From a checkpoint of a small transformer trained on Wikipedia: 8 layers.
Each number is 500 + 40 x the weight over its row's rms, rounded and kept within 0 to 999. Layers, rows and columns count from 0. Numbers have three digits each. The size before them is the row's rms in percent of the matrix's.

# gate: layer 2 MLP gate, 3072x768, rms 0.0351, rows 1438-1477, columns 336-383
# up: layer 2 MLP up, 3072x768, rms 0.0351, rows 1438-1477, columns 336-383
# down: layer 2 MLP down (transposed), 3072x768, rms 0.0351, rows 1438-1477, columns 336-383
gate1438 102:522456501516525471549474471501439499544526441463442441502543490553474504551463521512556473474537526498527562488528582477538500527498448491499477
up1438 102:532489439545491438496390446466515511593501560538501521427513456421576435534497520528543441499511496530500516478504538533526551580473524427459499
down1438 101:532481418419530502470517513498554553526493453574522475486539532519516492467492512396485389546553515391466541582443480498497486470445571510447473
gate1439 101:455545505524602547483520450504526561556501485518465567581520426506440419582461503565432541472471434487464497481534519508510512443437478483473516
up1439 106:540463488520482522407508534414503408457518491465526413463533516499541591516486494419550493483542492539538546498502495495506494465493548528509489
down1439 094:474471515522448497497508495504471454514530508406522398480433476501460517536520529521465435455461415535488473494561520516461600443505517423489514
gate1440 097:488540500493507527536555466538478503476493500388476517503517426503565539491507504494401518508498426584473537440566474540464557503433472565490471
up1440 099:490500541513502446464445479515484524415508446531441512474541483513443539517480503488509481544493465481483510515454496519523521481504470475541508
down1440 099:488450483429472490454577514543480513408500522476597500520512516445497492498481473538453542583406525517478529555482472500541517495579489493504510
gate1441 104:454513565497529536459462381468501453564497508522537479483457415515546508496478514489537410499525502463587567468505474502509482560483527551447533
up1441 099:464551566531519557519549585542477496430537466511540548472521540558501484532471552414429502457548439583505447521494495457456497497493498521491474
down1441 099:463530520493495560504577491487405458501522426481431475461458526449519502540497550463492490437465466459546505542567535432472520460535454521525517
gate1442 100:554510481544550485527532463468502472492527513462477505486464490465505498515496485485492505470491521490454512419404512549621503578470521486449492
up1442 100:474487465479526464519539531476465491498546453513538460597484455432458485522490489535449436510463516507455485466514478501567517588474535530481559
down1442 099:502473486518504493432521491540532446557503459543458461546493501457548470482490457540460465539418538468511498532534452474493538518498586539483494
gate1443 094:483480525489438531438549449544500509426590477511523497491427374467444476544527498506517511515479452563435532585496504578490613473513500475430449
up1443 092:538541555511444470557511490496470535563490504528537544536462563521509475513529543522463501544507404456500498387561486451495466612520476501444481
down1443 094:487511570526529533519505428478469575498519491504514547467478573533542487445548469505505473522421490402429419449564434546459498544498530478522476
gate1444 095:449498550521471530501503468469487507513454436572526450456437451620519448525544450537504505477494464463528531619433484556507550475509500500555522
up1444 099:488468557459491541527494543466465532496483542507470504532532447405549546436482491523467473567520479502511479451575519438529499498423486489482524
down1444 099:499515420517534519513525561576552517467380486484561550529502478546592517471477511508540482445538474494576437450548534518468472538492508474477475
gate1445 098:546471522502495528529508460565483489576501505544502459507504450507447498488474465503490577502557546481434485472506475551463548415504556483495492
up1445 098:452453464505500416538485506523526435570494508472435434556491543515545546467519432556599518525570563538598496505438446445454496525475499560528485
down1445 100:483484490572523537521477497511480523476435433524458527515523524466517479501484434492547469492533530480501471536413418449470483483568474506550483
gate1446 101:464516506530431469537563508488444423496536477437464477519496530497473475491509473482456511453572511500502433575551519538520572509434544492478545
up1446 101:632541520482500579477409472482484538504484547458423493494497406476588526438489442512498560560550549510571487423506364503498457475468520518508557
down1446 100:470555465512473438479491482529532526483533484502534499468473514496473503532461547567511409572459458545445452396457547498500519507559519517481552
gate1447 100:506448510490557470513487432534501525478479522495548457530385513523502572487487546464522577511567529493501498495477509561541564536525522519537523
up1447 094:485484550579532565512552548456504505480564485493473481502540463454506397439483449434464490459454479486482536464565517472489462511517544495499553
down1447 099:567492466508528526547453478526530510456484453495528387502505442501506476529498473560521468598498570480542488490488530557514565507508545499510610
gate1448 100:451558564553507459442430397467527533543502467523493547509470492549458512510426470542517524467515450487543496473501507477479503501533517501453579
up1448 098:539516515464566488571442464537460453505537444559519458524491461471471553505551472598440482503481528478476430526481542526567512516425528459484441
down1448 099:458524483438458531494513512552504597493544466505540517518514465387509452519491490521450500536467454496563481453501454497554471477480491546480444
gate1449 098:519469512519432495534551453542543475488492523565538496501446488544476453524519534441517490542572565535451514461460526491559521522520545505528563
up1449 098:469501458427448496490475417480520547535480464467533485583481546458546505504512578536535526453520561521451513514559520540483477455450500533408517
down1449 100:496517454505490514535452465449462518604512477482553441535441502483471533582455580500399613420480524559506496484498500500536501488591481523486487
gate1450 105:539556523544520487485443429529510450545516423491542532524489527576491538529543472509523491501468570466471489487454525466573480468571442455488522
up1450 102:479470512566518495472526489483509574498528496444507452489531539463501490449522504467534454477519447470477438464496487527502512553546510470449519
down1450 103:421482484530483549420514458516497491429507478498556514482478488469533527510496499497541523553483517510532566480501462473456538457512595508467557
gate1451 100:495437496458560474516497453470566514485450503539561508474492548478450502505442506525481467413536495457534547497489492497504504506543504501560502
up1451 100:551519531455489448441480460561516461517523499533509502517491536508518536479546473519561448459457483439547440516440457550535421547454471545474565
down1451 101:600507468513447453453452600488497511540521465470540510533386484462480572442537483388498536562493443514436502476545510517516517501448516491485594
gate1452 094:502512457434503525491520456439464465502528513494463430515566482523474563500480460472408446521534459540471491533475590452513479473535507542491506
up1452 100:407527516492527518487459440555520443458431529499507543535521505530463546511476510473502475516508470436505438496522426442492518475466446533474538
down1452 098:462505525549474475540500486551526519536500478533473484478634518487508452510497458585476435432563457470386459523510474510542602490466521439482490
gate1453 102:521542522455426473498491466558511477509503466513513467455409479508542511421512482516497590566499428487530500482496539508485512648479476495487511
up1453 097:450531494396392495508476469568449452549513556483526583493497488462553515486577459550503532514514580454493488430538479487550556611487459523497459
down1453 098:476479491516460482477493512436504496469495548495522570515604537530506461555503522557494450545504496519511501501526501515459449452520501477484484
gate1454 097:542455514507492503500527554473494468489577499559504555530466470546424469495465566476483512556478538436460469517510493517453495524466550465459540
up1454 099:431449538470531502467468486492458580497453567462476478499488460536495445494529500498526518462476534484468528490541472536453502479515476472512456
down1454 099:514490461473489467393456527481554455498524460439502513530443498478509500468519585458553517465380560435529569428543552488482544489467552489495542
gate1455 098:486521533524471590570486560502539570500487452530562489377466543440468553476530559480430468515541551497453460492499533456505558467486490529531447
up1455 100:509480509489467573523508532467513552475544463441479538548479507464509515494537491429435460478496549525537522494541549509507464520534481411449522
down1455 098:499493466516526506566477549498488515512519483588442471436488442499569532496542520462485519444483497450521454489484521497443480455508444511584531
gate1456 100:502526521514522448498502509543526506435455476435514500456476534453443553589485487466502547487488455488386461475443478513496601442500499459459552
up1456 102:525525458428542547466532556513463508542402480463503454455476463557522456465536505455563484512563491519560526493495556496526507496437461563456522
down1456 101:490508504495556568538542538413485431493451471459587515494542561515497479504439536452516465450521498485564467465568467503531493510479520497583529
gate1457 095:439539524468518517500444470488504535460484521473451559523483468508517524517487517561491533496434525487513501487487490490527540511484582449502491
up1457 097:467465529516473478497497519456545457557515534466499594519547544481411414522543516546463502491500480501512460486606481428560498512437500533513536
down1457 099:509538554539477478493570566529511416554548484447507545576572498466500515510508571458497504534447528531571544439618510528564459439558450538520523
gate1458 104:501455507555504486528525480568493557487489476491523564510456504467497455468481527496483511536528527538580478524498575484475446511498411515467551
up1458 101:520557527497477532476504600538499422450524480485555451438495555473507497485526528490452475493481467546459490537489442503502482552648478485585492
down1458 103:528542510438488574496515449449493484447520534512462498434505471437470531534484431518513477570542445567494502467512423502527517552497425457540461
gate1459 100:464469503498476473541586503512535435485509527492493459447500488527520531465514515432464507521532546494524583415497526481423560454459527466435551
up1459 098:568549453478530561448447478531558501474481473479541544501546507508455529503544477517540560553492478422453470537494510517471450492557468515536474
down1459 100:414537482467498495521518466600516493519530522522496491547630555499523536476483572481545494445538507501569559526506556434480442473468428489511528
gate1460 100:564536444534526535536474533395548571577462498519544526466456472461449433538544433607494514486544557491478529540482508458510523494551479486537454
up1460 101:504475470443502430535518500498526533424467582496451580528525514459559475456485472487532447488532530496507511493537494459473465494542491452555506
down1460 102:454507479506496534477558448475495484543497544500525603474449482476469458491514481506459450513513452457533520445461501512519482539507525516499438
gate1461 097:522501517502585531526567484546503471415441507543516434461470435557568533527461590515512457528488493501534433467490474411539524498492485509461490
up1461 096:510477472482467547583509540588484463510546455505482413542472460585531516552454515525502553510480489513491473485490473481535533486533483498537534
down1461 098:501586422409490550548492540526473494567576450505558516546514442487511529510429446514448500478510517447428410514492483537604485524516496454479480
gate1462 096:394535499482492471482525459469596472430568540430475451432482459453470504543467446513566532545553487536605444512461520520520539442451512488470523
up1462 096:530509481540523502585462539481513535464438498480589472557529512458524506389522424527545438494532545527444579581502475543539451486530583471505508
down1462 099:471568418563482450472503489484515472446441528498539485474485567537445506513502481501563490536489492553513468486486487508471503465494525475474475
gate1463 102:527447582454476569540463516501470535489487558552544494494527524485474428491517521533444498510564488558481573517484422518533481505487504480434553
up1463 100:458505463495550487476497483553500466458454489544480482500505512550536472481506485515473468527496447514524451464466502475482392504457528498506532
down1463 103:500486481552406509506528471501530447487480512587469552556540484488464549461448456493484411553513435457427497522495522478513518497553544518459451
gate1464 101:521487541509532558523497488491492430500509518483485490451502500449523544539520509474486572528499436503517498501507453489509472543496493458480587
up1464 102:511527478463514484510511465483487398528492507460518517518560565468500474500496425499369462474510556541477614514502498480495545538462536523456495
down1464 099:497516448510487498451489501531474420548515501491457566478690519472484521442514559500411503468488541559452434507463480515518576547439472487527477
gate1465 101:466533485512545460533533526476458494466521455484489534512489450473513453496370492449472510474469532503428456511527517568485485552461526474501439
up1465 092:568429473510541496481475486535488533431493449498499437480405484463510486425501541471532524457470510453515507556477521477470507532500502513461568
down1465 083:515473564489509504520434545538471497504466546506451531499556516448507503522577489536555489489468507542481436458482548469498466471510474481520586
gate1466 097:481484545494491463522517514498522478531429496543449537459443476547503536530488427433431547494506505562477431424467548487455493509445521479509562
up1466 097:462498521504502513475582501423456513513506403436478541551497532552412561564454582541430599500510505528520529475459523461557493481489599500485442
down1466 095:478485512500487507508494475436533415483429428491440568482511507564514547491482474503540488529521530512473512517459492543501544450441543460538491
gate1467 105:554547547537514480487523437543462508571564497538523429433464497515516535537431483453512588477472470478463460581504502530456447511512529482537524
up1467 100:575472484504561468537586514535558504474510461535483586477530470467493512461402491490540486518514428454503479525436503477521456529495491465579465
down1467 103:465517509550480479493472589536498461489577460509447602586501505422576574510543507545510482492550497404486492500431465423527503507527453541528506
gate1468 096:496459478456503419451546458512528552469540456531567482496479564536453536503550534469471485469470514478464426512527576582536530577478565467447415
up1468 093:534468507467473488514471516530500472488492506451509481481448558445570492483554490473451483510497522524548519447481502485590467466471566433470561
down1468 096:487510438517481475541472482523440483439533507559532563496434454568560528540570469451488530554514485517494472495514474445503474455464457404472490
gate1469 104:479497511456489475529498523505458526496442473502452501502430471467524519521560448491486519495520547515493520450508471536537537531452541508518582
up1469 104:510437512435463427462560540511462481517509514560484441518499404468491586526538474479563489546489499488510496452469448476503519470431528513553508
down1469 104:451491487484524506536544495573512483568437515534491534509461434494501497473522457482535491469460456539490568462554472491503488552463517521528414
gate1470 117:455515509515562541513441447502528403450467518538458533455500448522475526459481479433565514533563472541554468487564515479524453477502465572518559
up1470 113:538546478479534464529460502452477466516518516481520548482522506471504486484476489512458535477533475535485469542433468455462528461535516425490502
down1470 112:501539504508485557490537498460426418506505478521518482620456437473459536518501453500487549500436429570558537497500459488508512497488519495447507
gate1471 108:501455482543496485553512506569500506468495472539525541430531446472462489538422612467532540495471470487385391475546558519499577544485513531534500
up1471 105:523514479466492507459511448515462424448478552520538531500456531525473557467496444554503524516476509445451493503497435463525429420467498522521548
down1471 104:493591457557536496452507510560486505434467464547461533485541535586504526547470549488477462511478479513486517467483497538497511478567490521501461
gate1472 101:521515563552490512509554441558485521478553495548515480505405531536507556569503435553482495495530482469399495465463491536449488582567464537483491
up1472 103:491466481473541522456519443518464481546502472457500541508526540544549518430497421462466519491486520510523573565455489499562517517522420548535446
down1472 105:481459447471436552515525524479508480515471543436425514498584477423473519517547423465492608433522534509562462536547453511522486516441470517488534
gate1473 095:489528545508500453424458489488476506492559502478588554541525455476534540551473524483498525500461516489476504509444557578569492448502562518492476
up1473 096:432442519493552558480533535476506482432470623528506561534479537580509499380561462567449433515489505561484463557494536479505519505414496523459490
down1473 097:401453503551531577457440530455475468463483512543483507523450496550452484472557494507470489519537485476464462564552535513450522465503440457456471
gate1474 101:439474536430491515463518528482555485458498507522461501519475512444507510521521467498431498534418482457458385461480572436566479451474495476542513
up1474 104:559492490480591464468501431504519448508472479504556447470513433580519501536455547493512520522493461447493510516522514451443431471471507543510503
down1474 102:553554469490516520551488450509443494466473527476490493511468492494510456521478488613453458515479525575472452478528413502568469487520548425545470
gate1475 102:484465496443467560542502503462502555486469425564536500545532490458525462552501521513499479531463520500379462495517554516473493405509498506488428
up1475 102:483535530416599486425538511544504556541535505473541567510504563540436512439471487480486514476549507545513507545496429478527442510526531468439524
down1475 102:498464517520451506518513554571528550494546388533484493547381530525545483508429554583452411560476555467446450491564418564459548493507490496485446
gate1476 092:509522496475512458477529481514558481513490512502456503437452383470488460614448546530480449519529503476429494463462532511482504482503553469553531
up1476 091:481522485519528526510572481578494466503496487453484536509530449484492424468441545459528456454472511436477505512435508415520498453545531545505535
down1476 095:470548476485502487467549514512506468455542517475482468475464471469551500515549515561552487487494511431565551546438501478477469567500526539576507
gate1477 106:529521496468557499511516468480518486536525567563514517533482510518484531492488545492566531483519399563443471506520518513563505469434489531512462
up1477 107:544534491501519484487496496494458545454521477572455501460489527566545512530489459426554564432525503434516460466456506541503538514532516468513456
down1477 108:505508489497504529524556466494530475512515511452511509504451554504556451540533504503497507481475533517542551484485526501535444603496488457510521